Each number is 50 + 10 x the weight over the matrix's rms, rounded and kept within 0 to 99. Layers, rows and columns count from 0.

# layer 3 attention key, 192x192, rms 0.14, rows 167-181, columns 144-191
53 46 49 26 43 54 46 53 58 39 46 58 51 60 39 55 39 69 53 51 44 45 46 41 34 53 41 39 46 83 33 30 41 60 53 55 52 62 54 46 42 46 63 27 59 48 53 64
52 53 41 51 52 60 31 51 32 37 69 40 48 51 72 52 48 49 55 63 46 45 39 16 71 42 57 57 48 29 51 52 50 53 64 68 56 57 51 58 42 48 44 45 66 50 61 39
55 50 52 43 48 40 53 45 57 45 32 50 58 47 56 57 45 42 41 46 51 49 54 60 37 48 44 57 57 58 43 44 49 49 28 44 40 43 55 49 43 51 40 51 52 54 45 37
62 61 61 36 37 58 46 69 53 56 46 62 59 42 34 50 35 51 77 57 58 46 63 55 46 51 35 33 49 50 39 55 58 48 44 38 46 41 46 40 61 44 63 31 42 55 37 32
57 63 54 59 44 53 71 48 30 50 47 59 63 39 36 52 43 66 68 59 61 53 41 58 70 65 49 57 56 46 41 51 33 41 66 41 39 40 62 76 55 66 44 42 55 51 58 53
52 62 53 50 65 34 47 50 59 45 38 44 69 61 36 67 44 64 61 44 46 67 57 51 44 58 69 48 64 65 54 47 57 56 36 43 47 39 37 42 25 34 35 66 40 32 37 50
52 54 58 56 67 37 55 48 45 41 55 58 62 43 66 35 51 48 70 49 48 63 47 39 50 51 54 38 60 38 48 32 31 61 48 51 75 63 44 55 43 69 39 46 61 54 45 59
37 63 58 41 45 46 72 39 62 45 67 36 25 62 54 42 36 50 51 52 45 57 44 40 55 38 61 58 55 64 46 44 46 63 64 31 56 39 65 49 54 48 44 50 49 61 54 30
62 49 39 53 54 46 50 53 60 60 68 54 57 40 61 54 47 41 58 54 48 55 47 51 47 26 53 51 51 73 62 64 52 43 27 52 51 59 50 55 76 60 52 57 54 54 31 61
47 53 57 46 43 54 47 42 47 59 75 36 56 43 55 33 49 43 27 55 65 45 23 37 47 53 55 55 40 47 39 61 59 57 45 52 66 64 51 52 57 42 37 48 70 49 37 66
39 57 44 46 40 65 51 55 45 56 68 39 52 68 50 25 37 48 45 55 57 31 57 46 46 43 65 51 64 47 48 40 46 37 50 59 59 56 53 31 52 35 59 42 47 74 48 45
48 52 52 62 42 46 39 48 58 63 37 30 25 58 44 40 51 51 74 74 65 44 36 39 48 60 41 42 40 60 39 52 47 47 41 36 50 45 59 61 56 57 71 41 39 46 33 58
56 46 56 44 50 44 65 64 49 39 30 60 76 45 51 45 26 49 51 50 51 50 75 52 42 55 65 51 45 45 41 38 44 40 44 47 68 13 61 39 50 47 59 49 52 32 55 44
40 59 48 43 62 49 57 65 53 48 38 49 43 38 49 41 34 73 63 56 44 38 45 53 41 58 62 49 60 52 42 33 32 61 50 71 44 43 57 21 52 44 38 53 40 33 55 37
66 40 47 74 46 50 51 60 43 38 31 52 44 39 36 54 42 35 59 42 44 50 49 39 68 43 62 38 56 41 52 49 36 66 52 48 38 39 52 56 37 62 44 59 52 47 34 69
# layer 3 attention query, 192x192, rms 0.145, rows 168-181, columns 144-191
63 64 59 40 61 48 47 40 48 54 33 57 38 65 74 36 69 46 37 56 47 42 62 42 48 55 39 56 42 49 34 70 43 35 29 47 45 48 26 52 43 43 43 59 68 52 47 53
62 32 45 46 53 68 61 39 18 63 39 48 65 50 27 44 51 41 46 54 53 59 44 37 58 51 51 53 49 68 36 45 68 62 56 38 43 39 47 53 68 47 51 24 42 57 24 44
53 56 50 32 49 47 30 47 47 46 57 43 43 48 52 39 49 43 49 54 48 46 41 53 63 72 52 51 33 65 51 54 50 64 42 70 48 41 51 42 55 54 53 49 43 54 49 62
66 56 68 66 63 31 48 33 59 54 68 39 45 38 57 56 54 45 45 48 51 49 38 60 62 60 48 31 46 57 32 52 38 52 52 61 67 46 54 45 63 53 63 65 59 44 66 62
35 40 51 33 64 43 45 49 48 35 49 45 45 36 41 49 50 56 58 47 49 38 54 55 65 47 37 48 49 66 37 45 67 44 48 30 62 43 43 43 40 71 63 57 39 51 62 58
43 59 44 47 48 54 51 59 66 54 56 49 68 69 53 34 54 51 58 43 44 64 52 42 52 59 37 43 52 54 39 33 58 36 38 43 53 51 45 43 43 36 50 54 48 57 48 41
44 59 55 49 45 33 51 53 64 46 55 47 41 65 52 51 53 59 48 49 48 42 50 43 28 37 58 47 59 52 79 71 49 58 49 40 43 60 37 56 47 55 45 50 51 39 70 46
36 29 57 39 59 57 54 51 55 52 56 45 54 50 55 47 61 54 57 68 46 44 44 53 55 49 66 51 52 41 52 72 51 65 58 55 38 29 46 39 54 51 44 52 61 60 29 52
38 51 51 30 55 45 50 44 44 44 54 41 62 29 42 52 52 51 46 37 48 49 54 53 38 40 53 45 48 29 66 47 30 61 36 68 52 43 64 46 53 39 30 59 58 49 50 52
41 61 27 72 52 46 69 46 44 48 43 43 59 62 59 44 44 45 60 70 62 42 67 60 56 50 52 52 50 43 45 41 57 41 54 44 37 35 29 55 57 58 58 44 45 60 42 50
50 50 47 27 59 31 43 28 66 65 57 60 24 58 44 59 49 69 48 25 53 40 41 61 44 56 49 53 49 27 17 34 46 60 58 48 54 48 41 49 59 62 37 37 53 50 41 43
42 49 49 54 55 50 53 53 60 39 43 47 49 55 33 49 49 40 64 55 48 49 57 58 45 59 67 44 48 59 51 57 49 41 61 63 53 36 55 53 36 43 68 45 37 45 48 49
67 54 54 52 58 71 37 78 46 43 64 45 54 50 29 50 47 74 63 43 61 43 38 47 54 62 39 43 46 62 71 45 60 58 47 52 62 47 65 49 55 53 47 56 47 52 59 51
47 47 49 70 60 59 56 58 61 52 50 61 57 64 53 42 54 31 37 67 62 71 35 50 48 47 39 60 59 46 67 51 55 48 65 29 40 40 49 50 49 55 63 41 53 58 42 65